{
  "vocab_size": 8192,
  "activation": "relu",
  "positions": "rope",
  "rope_base": 5950.0,
  "tie_embeddings": false,
  "parallel_block": false,
  "init_std_up": 0.0235,
  "lr": 0.00426,
  "lr_mult_o": 1.5,
  "lr_head": 0.00436,
  "schedule": "wsd",
  "final_lr_fraction": 0.1
}
Each number is 500 + 25 x the weight over its row's rms, rounded and kept within 0 to 999. Layers, rows and columns count from 0. Numbers have three digits each. The size before them is the row's rms in percent of the matrix's.

# layer 4 MLP up, 1600x320, rms 0.0766, rows 1273-1322, columns 0-63
102:475552511480501515519473535500516478476518495532515520510510543517506521510547540521507480488432528502534492515502555531498488501519494530491532505488553523522543487491546530505524517534509481
104:466490488568453484523526526486477530510519523492476507524495479516488480511504524478469495491523505512445485485456540478504484460498528465531457512499535457513501491499499540526523511482501490
101:508506486535505490499550467503494518466511500517507494513519474522543501515513549527518466514473516479503468535507482521487462484496524477492502533496538493492476548508528497515545471469498473
090:510485494520555481474522507487476519504513509477516496471500522459492478502498468513465471498512515518495531471505487516512533474487525512512479495493499481491492493531479500539469507544477504
099:480495503481521540510520493474523521483528468525507539508534496499483461511497489549511530496473453485498481514496527496486492503467549563519480500466501513522509538474472470471478484496517510
097:500493491498484488497512504488473507554491514479493480510499491449480495486453520505521486524482504499461545492531474495504524490482537510455473486510483491534476512507486470455524476526493541
100:544451487501463510442520486456484486492488519458498489525540492513459477470506475553472512464536501541489512478497485458485533481461498488492470481456449531520518484491468507461488513495492485
095:448536526480454480477481487515514522550482448530500520518511459486519540466491454545521514510526510517494529457488467522521513472511474502491449468494494490543469475564458514489525473482534454
097:485475497468496482508496468463488471487474477515480489477525524563492555519507475536476508526538505505492505503530514506469515537536506495484482505488511539477499483516471477490477467488505480
098:484516501527455469486507485503443540487493466478471508497517517445472483485492481463521482492543513493524490498496524480544511454495452483490482504493523517483525527552509511569491505514512523
097:484539517498552458488524479448495507494449482520481508516466489481517491510465528516499546488522549535493459557486481500540518491515472501455508517450502434511517537469469497532533503494536528
095:503507487472524500477496496519545500538525546494512492458469479509452473490507480506511458505538480480510514510488518535514555489427517478463491487496514536510493502519542449534511508502500529
099:481523517449484495486494517521474513476486486519503478502480537462479476487500481501479526445496473484456494510453484514524478441491502490522510501523503491477510521488499499482487531461511486
099:515523491496518481513531511461476493514510476486478478512531515495572472543539471443543479513460491511495521473513487513474495521501520515488459474491494455472538502487531484477458483499506531
096:495486495505551456516486465519462520492502566519537518514453545477473509519448513492537498458515517524525485517494528495557478471546538534515531488517493513497488518519483479507512500468512473
105:491497489470511512510479482529534528473475503461515495504540495521486488478485528478539518468463494543526451508517498543502529560457515498517432456519495488483499518556523497494498478536454483
098:485484477483496539448486494502481495475476479491499524507514465531494510526520513488472564487480522469507491504468472508542506471505532492511462480513524514514485488483517535477481513472495506
114:489469521462498513501545514466503495484522509493474486506483522494463492510542506490512441471482520532514470450453485518500463499490480524517491506502480538503456544519502519479514533486506499
112:464460484470518506469521501510506498486439495447481515509520472486501472446466472519479476467507464488449519495481457503449501515500516557474504506488508518524488494512499523490530484506528522
097:487528508440493505516524524511505534521490517533512470461523473494503521497524468507456508501508479502500482471490530543496561515478507536512511496535512446523465484511541443511529520532520464
102:489484507491518515492491514529579508492539490497537498504499499475513493500463440478478513490501495481454540492518497540484508505475497450439508529510510515522484478515487538532499488473505528
102:499505451522485520536513464499484475494491539496489491518518501526460518487510466534538511483470516518491460558501485518503499453489515500460507542504460556503501483484498473439488492511527495
100:523511499514516467485539495530526536503529532492453515501500517475501509460478493509468511486513514484498456523457484492526491514488498474519524500504507468500435522530517507499531536540510482
109:511503496473523489471494503490507530491472484486452489481491484517470516505520558461493471485477511519475449479498525500581512468502485520497528523523530500494518496506522530471450441526466534
103:521484551469522497506479479529546485517492494496511531496530484515490488522513510536508511461435475516521548498468496507523513506502558521499499500469484473520491521561422519500483500510508530
096:482467499479536514498470517508525481498509496427520494515528497515486491461510455527496476507487492470541504535508531505559490500515465507471504466467521482471495482493495516527478497530533495
103:489500441526497526461497525453513512493498481524513487507510508484511491452499495527474529498499481523479446499502497480463475525487500537483513471462491502480515483489533479505466549489522489
103:503487502489478481434489560505521522481488520499481530494526504475495546524522486484478500502498503497531462462538484547489540468477478479522475474472545547498453465501506517446512526517511491
097:495514502512486507471500486468498486510521477488478557485494511529539506536477509469507481488549485499513514499504481496547481506491535494481516524508455517512498498490514506465522487546553505
103:483504520454475512479460504459519536494524519547486510460527458522517524469518535480455496513511495482501541496549498496566494522515477497494481485470484495521508488521525461490533497491499517
096:519474524485481512458462508460480509556515472454507539517442498496512469563466488488542485508522481498504514522504496487521497526468533508458518481506516491500477538535512552499512488527431519
099:522445502483528482538480472465481527538471528447492489508516521499499496537475505532497486531475521507543537518516475488506510482488502497458502502534516475487522546490534513536528522518469548
099:500496518483495523497546504511512500494499501494486488533470468517519516469501479451447567529498520504506499515556475514537519496511463479518526517483511492503501521501495479508513492475482510
097:484497481496535507471510512493470489485534481499499507487501535488479528509470468441487494454530453521498505484481475489542503486516522500544487468507501492509474533498459511477539529512510473
096:501519505498491483501477511479451514528495458509486512487478497525508502515521504526494475467507504506530487495502464552488498485513499481498532466500471509502474486453539547487487476456534507
094:511486456529466526491489497468446514453483490474477469463555530497512513542418523524492526495495559490482507478478481492485448506480523529516504515497510502494472477517521480539490474506493490
102:531495495469490507477501519503497478483484484496479478498532526525509527483499491486518529518524537476516501480512507474500513512541533508503462487520562489501555486503533509508538496528464517
100:509496512469477479492522520528521476499524498471531525505483532460487470492485504496529485486526476498524472487486438483537478488535460491503539492520498476558528495474518482505446505537516482
103:484529532517478493473521490542467466472505541545525513486498517516518493455497512503490506513487495513516492501459443519501497501492520500440534520518501478514460508530507511501492484507478528
098:492519506488524522524508484466470468517458514476509496489506481547513481475492492487471521519516470517510487489517492458470461505520498479454516478531538515506492507503496486540550489512501509
103:491476498539503488503494500489470485480540501527509527459487521531487552462536502513483489522483474483562507540486492498504497487493506523506498505481519530544489539478500478516534517472541532
098:484464489492527496533530519519521495460501506473527518516484484480510468520516461501471493456503450485510522474484509499502508523487487493496451480485463520490461513505488478500463529499456493
102:497480488417465497503505508506476478487476492475510504483512506499474486529522509540524503468479495496493491512502541482507466503510475545492519484490477504532508491472485480488490503505520491
098:544517507552458493506483509517484513517490515476496518487515433501532482466503502468507496482489510461508536484535501539509471478494490543532474499485496522478467491564532509515484468564485484
095:513464510459496469516486477513463475474502504524507471519484557478485527501502488510465500533549469522522512513502483513538541503472500512515477489482515517480476513528527505490460485475479500
107:522477502504495454445520508509554509492489531514517488485506494470506525504467501533516485517521521513505509525510470481515502509545467488442463473519509480497473511501502481498472463484521496
109:498474508529510504559494499526460495526492520481511518478498498520529489454505523517499528511462490495486485496491539466505522500489517508477436454488504438486553487481499514520489482477499504
097:463475504500506512511525476435497472512528549509515444542484488506485505455506508497520478524531544488530496449478528519507481472515486486498535515499535530506511561488504462528470503550493498
103:484534528512456476493515497544474519490505496488507520476532489433512524522514498547536520455531561534498450476469535505486507487450483504527484484470487500464537476496476496551449462549525449
099:512471466510472518461463504481512505498539504513502499523493520516470521505509500502530508490508472492496507517485495479520464488513516536512472478462481493508478512467505508498512515495468498
# layer 4 MLP down (transposed), 1600x320, rms 0.0314, rows 1273-1322, columns 0-63
108:488495521476493490504519520511526490474457504496451510473506497484523481515449482486500442505498534479544474512459514509500528481444489491505515505474481517510483518504557463515492541493500494
108:484497478568519530501499497488498517535457529493513506512503517510473521483521504493505523505485521540491519511482504512538505511525519462522498469504522480500462483475498559461488510539526517
095:479512546484490544531436499533463548515470498520486486497477488495479514510487511517506521515490530512512480495446481499518507538484459471531505503502492538512467493523472507525499495488526484
087:521500497486472494546500478504454513483499471485489485551496497526531513531507516458484449508499529495539457523463482520481477513499486461477511534546479503553478526519474526495512496468484489
102:442521524515450508507476510501453528506461514511481494498524521527486526479487466497539498486517518472472511522474465494514535508479472505463493471536448498495487538510500468498532544480514507
095:469509499480526495517522512527522483483508493483448528515504516508534483481492499465494550543476515515567484521501503477491509502498479523537524522518561488440527478504510522506481498497505518
099:464495515476530517512453552490537468483505498529506532477463502487513488488505483472505497511517507509483512499510535548474511491489502472517533442441502551478507525465521505481434473521492529
102:530470478492525472508535522448540490501521535475530488458468485495512533468479516493461480465488457509519487513477437482491490524498475494478467489500520538515474546502482516508497506512506500
102:509495439493475492540514469508478481510547513515499498490530504485486484510501475502483433474508518483525507535533506487539466532491458499491466510493443479515486481477554528523523507450499534
100:503480484467516520485478454488493497506528500495510509518495513437493500520530518476448502536511574511493482522474512479545462476537482469492488510540482449516506529479493509503471509472523511
100:525502487498501512457519476541466494474490511495575496524538496517448493498511553508472511500491490529479468535512499476506474514516505463490515519503525480514530543499498512524482545517455515
097:472481505468469515495520481489511526528472509501479527499510514470471528491471517551525480440515472484465515544487515477526488491465513497485475491449510491507505474460506483481560467527525490
097:521529505518477480509441530499532521461511509481481504564517498504472485443484494489500537492553520496552494515535449536516489499499547522459491493565480515528482481529474484482494520445518513
097:486538533503488484486502494560477509517496512505541481505479505486457502514524455498499498477527518458524459508489492505520566490517470491492554544512500484474493475490521503586529527521515488
096:468494493534469485474482527506516518469505493461486513496575475514516479494510498529509510543506503477542513547510486482498522476501498496475508560498519453514538487495542516519491438523455521
098:512497494496484525504509514517468514526449492466487488494487484541520525485534538530447551535529485530484479487494502535509523473512488481494444478447529532438498534487500482486488510452467453
105:512456533487509516512514497462512493526513513504511519460510476477481517539453520510498478497552478476522488463504479506517507532487504477489527481499443499492489517494483496510498473466525448
111:486468480468469519487451506476516507514501494487528498531441515521526509549492495479492477433487493530482499459456494539486499498515524525492496521536514534503459536494508518465486538490497516
113:516495520521459521474463481512518523506465522485510562463511496478466477519470508520477538500474431500502539507499458543471524523558531502472501543550485480519481476511501501492493497488478526
101:519509471515518503454505522499504556528479484523540503514504496469452474500473510481557487501514479483486492510536490497530492497522472461464502530508499484462485514494469493521489539525483523
099:467530586478473517547495499495520500549498504524523496506507493566524497484500531485490495505475543511486495540500502494503496481478480478499484545502462434503504526512487480532496480462517508
107:468514480452455493498477525500507530517530483509533518528527501522468496499481508492524494497485542484478505532465467482508501537478566523490484453523534502493508504519505488486508504476511503
099:513487472510490504468499472451488479442534497531518463490497532508473463540524483510499555509554468483496487510486508500510483496495525470481450480506512498496493496542496499462561471508464476
105:485497466518511488479489491509464525486463513459517471520502480470517473500517493514498349492440482472537544459498499505525497507519481483491485512512472507541446474523514514533494484501500487
102:524525507475519536510486508515500529526511457498499527508477476460505483506497524510532577481486501490512488468452477558458504486460459479471478509482489503483500504503484510463528509471459522
104:530533508495493532485489506503526490492513495456502510491466505464539490527416513466512497476542458472518530526463503461511545499514499510522478527457487550511469512503462545501523513537467530
108:520497493520530503502508472516491511520533445473517519517523499489542483501517476532475496482508494517489506515482502475519491529520487489496500526493491514474507514491523492556495500542575510
110:506545549505543498455512523520501472507491550493496483526519517460464507477469534509477492500475497506496530520527445456551519514515507495498489541460463476478518496507488473494532550487472513
093:496510525427494519491514521480498479493501521485490473512471503515522493516535521498504506492490475516469471536488521507489525465458471509494476499483504466461508537532529500484490498518505495
107:500487464496514548482519517446532502488492485529483505503473500478487542466492548480535510509537518489490494500509541523441485476520522503512510491490551498547468545489512543488500515488481511
096:464514477514501494513475532519509501495451501531494545518540537464456499498482476514479464501508481482525493533454463466508469507474489487488499505515462531500532522481476504496497538516506520
093:559524505520485499497543475532506488456538508518509492477506503552523509514499543486478438466495527498518441520499507521460520486511499495486508485511518546522526483489545513451478502514490503
102:462540499501527499422486470515494458505563509487469470496511482476533535533459456514495515497527510505503541476488456505499501528539535512433520478517523518482515516489507510508526483504484477
101:512470464515464508501492517520504536517511500516495482493468470568501535476511515530494526505491508500467485525444522499495487524481506511496465469514462483515524468496548448480489486482537529
098:505477475521460483539505511532521552503510542453529511468530493492545491539450541480527504518489480470493529497501480476483534519540539511547520467493473512510518515460508501481499515468498485
093:504506512542545477537503523579551537473488496548488488494482485544532554488570480494474484527534478493555510457525497470471500498485487532539520512515476469525562484508524486529451479526541487
100:478495513509482511519519480518523459526472515499540508518511521448525516513498504459497487485500507502476485515509544489514485520470520499499499499493492489504501486486505491438497515490528507
109:516536574497534533502479476526497454508521481533530508473503520510499492494473509496505514494471514520536505503549503505500446528501475490489488484499469484507486478516463536526474482522504516
104:493545486471485513523477488501498517532512458498533514478506462490480512492529528483481559495484552532501533477457527474513462495482489513500487497515495481512519461525450490509457524493500498
101:430492523481512525478527495573529505520496473521456500510517466497479510508506506461516459469488472518505475521511506522509473497473484508529482500489497510480521491465464538498508506486514436
101:459491515492445505498485513523509455471472462513489503463531495508411482494524492520505507478525538494494464447464484483490498521522474507544501489506483501518497527491449505490544484548500533
099:454479474521511501517519491479513469513511518496502558512531493479469536486497467489495488501452474514460512439480553500522501492465514515520496548488458505450451489514521493490471524521508546
107:500466525545495518500460496544474503497500488512490522512505542517523488476502487488505460496507530515472534511472537501474523513539489540562474498511520489432491492476529505503531502573538469
099:498513498489516504514533515517545523496505486531506495520468512476491511512495531460510467490508477500510474484513500497513502440486531481437513488510504474478516499527529522513471507476515532
091:507537491463521510501490492529514516472514524498534507482478503519515506548540471500530525519484521521501459527533537490480468495509505444507541515526516494525505500479513464472472472501488463
100:496462506506454504503509516494463500517469528507521524513441502543527487505501506503507475534477502539477458498504487543496464475462466482555495535519494513516497513548494507470485514472507522
112:491482516485489484501497505519490458486498483520503530472495475495467473519478509489533541477519452522479467517536539548527473516496469522512489549499527462491459475502496478472532470520491464
102:481503547511528489485477532536502496496479503509478526522548474529545490515487527468464510542508542485488515507491496500453528500512467512486476490504476524553514426490506501497486480465433518
102:516500520534518495510496501480463524467531526469501502491483462505495508493503498495454476489524536473483541504490461505561472502459477450487479474494455443527474489504470533502498501514532511
095:499472501494516490505531498507491475497464515463479512501494511424536557502512482486515479507516512524511524517544503526492488490498499527522486527485489491467492511503498492544497529510517489